Each number is 500 + 40 x the weight over the matrix's rms, rounded and kept within 0 to 999. Layers, rows and columns count from 0. Numbers have three digits each.

# layer 9 attention value, 32x64, rms 0.0568, rows 0-31, columns 0-63
484512549538573512479551496469520463475500518457520429548507418416558557494501476548436512469410470487507503511541487463562541481503452407505546470502511542509540507565512542518452498496508481
479504472528475483421471513431487459462459507536417512457598538501508513506516388475547538499537484443512411531519510472514520495455516472428553492494503485459528489496480457543478455473465487
509494556480498466430573503463580533480505560525483460451426508504468493556519504557486509439448557484538462470487446468528564452433463518565540500448509502519454498503530444480448488519472468
481460539557425523554511516491541518493446443486495540483442450467503539528463521445434488484426504476438508455563503558530606486455498470413545504516485538491523486497484495479515612521460480
538492479512485522514523513534549460546457510509461517509406563500447490493449510496531449601526451489567542568543491520509435539446520508454443444484493417540522512432503507507547535463515435
502540549445503514441446538535550478485533500490409486596492468448598540522525473487508528488434466461516523434511496569537498502512453559469544587454405533442440532411494431510537530516522453
490558455507510421472525469478545504526457529530526540529522431494518501546506516516520545560478454491507552491518492546455563472470481467508470487518489448556521531455461469528511456540454533
436483538569460507511503479496465465473583510481532529378455547466506481463462523472519529561466559562475511489473476552492493511464468444496498464515499522466478502476480492474527519470480436
443494485443537462524507576491532522433487449502496513468499522488448536491505496512452532553536481533467430501510584576557474416487518493480492464516564526508507522521452540482503459446420573
456481456472498484512511494485528476577549406543459469501513500439519437519416477515437533473482524497502564475485547566474508449550544520488485466515451474530546556509489520489510438531583501
502534459546503455468446451485473524508519459505486500540460502467562562581421558488468592433500417493598483438503518536594536544431478521504467565481509548484458449434528534442421425483564521
580558472483432513551512557443461484486560596537535533505526462487462492548479488486462508478502476540484518537490459494493563540502508492459435555428458525440505518587566487528432500458480466
480476523533540446599439500483506605525501551526440484546528490456528515496573440404487523487467520543516543477485451512507450446549516473517481486505519466540473513492503476425492533584516549
433514454492491496505539483475467532522521538502449516465523474501525475400492584471491525504486512466518548494531478436549487468506444508460487450599526539475556476452504497490523457487541469
457513469584544433512469545551561535553485513493520444581459425584495476503494474492467493523496512525549490392524490498560519490493469510560479486530504589522496496578478469569456528555514436
523540560430490473555471525469540451507556567493504422450518524466468456391490508449506491475531538458551475552524544544489522490618493432532505541471500528546564568413440499547526516559479531
518615504454486451541514457550440473531510546466436475506512591492478501527492531485490514593541619633491499493503502510558536505545517503520541474434499530448505504500479501565545496555524587
486500570541448464459437575511544532576476571466482476558508542486491516482493580502520540461477533526475508540501541527529487507443523426560537536538534480481506446537468525485521467492526507
513536508455498446452446482495544537469487511482485557497533511421426546409478492486492524508444514516452506521547482565476544546552510537509575456495582481456524552506468481517476499510599482
524475493456571519438587509520515506555521518555504522434521468481589529505452484499484491513450473480510481568524507545552464562521544582566495539449484537424530454539573467506523571540418477
525539525505543575475485531496547570471523461474488451459515454544430456489456503515554513518453535453482588467519461410502452486473540487479501539483479488449518481507520464547421487545484590
550503501506520534442502473508379459554526488530511478469447551526467513484594511475564491532484458506562533483494495516474525492498467555477439555518541480535546503533473481440510536494497581
482604513534519468522483559487516498480466452439432509513485506512543510497476543466437516436487509475481492497516510474533467534511438516560480461502511524573490547518465466520518557504514534
503496490453555539529485554459436528513457528489489483515500516459549443540509523535527483511541505537459451553490410523505552470494503499448470468484532527487447459493488523489439536512521450
477451527554505484497541557516474536443523561509478505525536454564484513498483497584512516477437546508510480538490418494435543573537517517456490475472466527601532538454559485563503450583491510
551402483521521409505489540425554484466537551468478567510557439471462474558525550544510512496570532521523568432487532557539455536546492506535515475491562447582485523527493496536441608464470527
570463476471498468539546556524488492515559447529505522512514480487449520524525453520569490507444483462517483516486474436472499507388546445512448508452514572521571467479512507491500557552494453
538480516518461458444521579570516527452500504527418501479455487474526520467487472452463461433527511394488493474491480593478547483506404447542502570547521466489488481499544510551494543486553491
460462518499430456509538468460507521425480437509532421582522500475560501458467475580533545455500552503517555540477543471569577527500532450474515476525576451471522533483442476551526470498469515
493456560525520494491527471522494536526521527492427575473488581559510505455481510486478536503529503405496523499501525462466504444496530431442465478517563606442524574519478486552526464459564499
370516479483480467536546527468509487462550561429518583561506515538506508486441473526500453488477437497481526537493472491514531513473484508514514589493555483565522474540533425469403509503535501
506499510496525490482534470486481444433520525558511459488479470583490527520469542442500527485486514504437504526467451435434492447452560488489580545511552549505562460498513479512554488463512429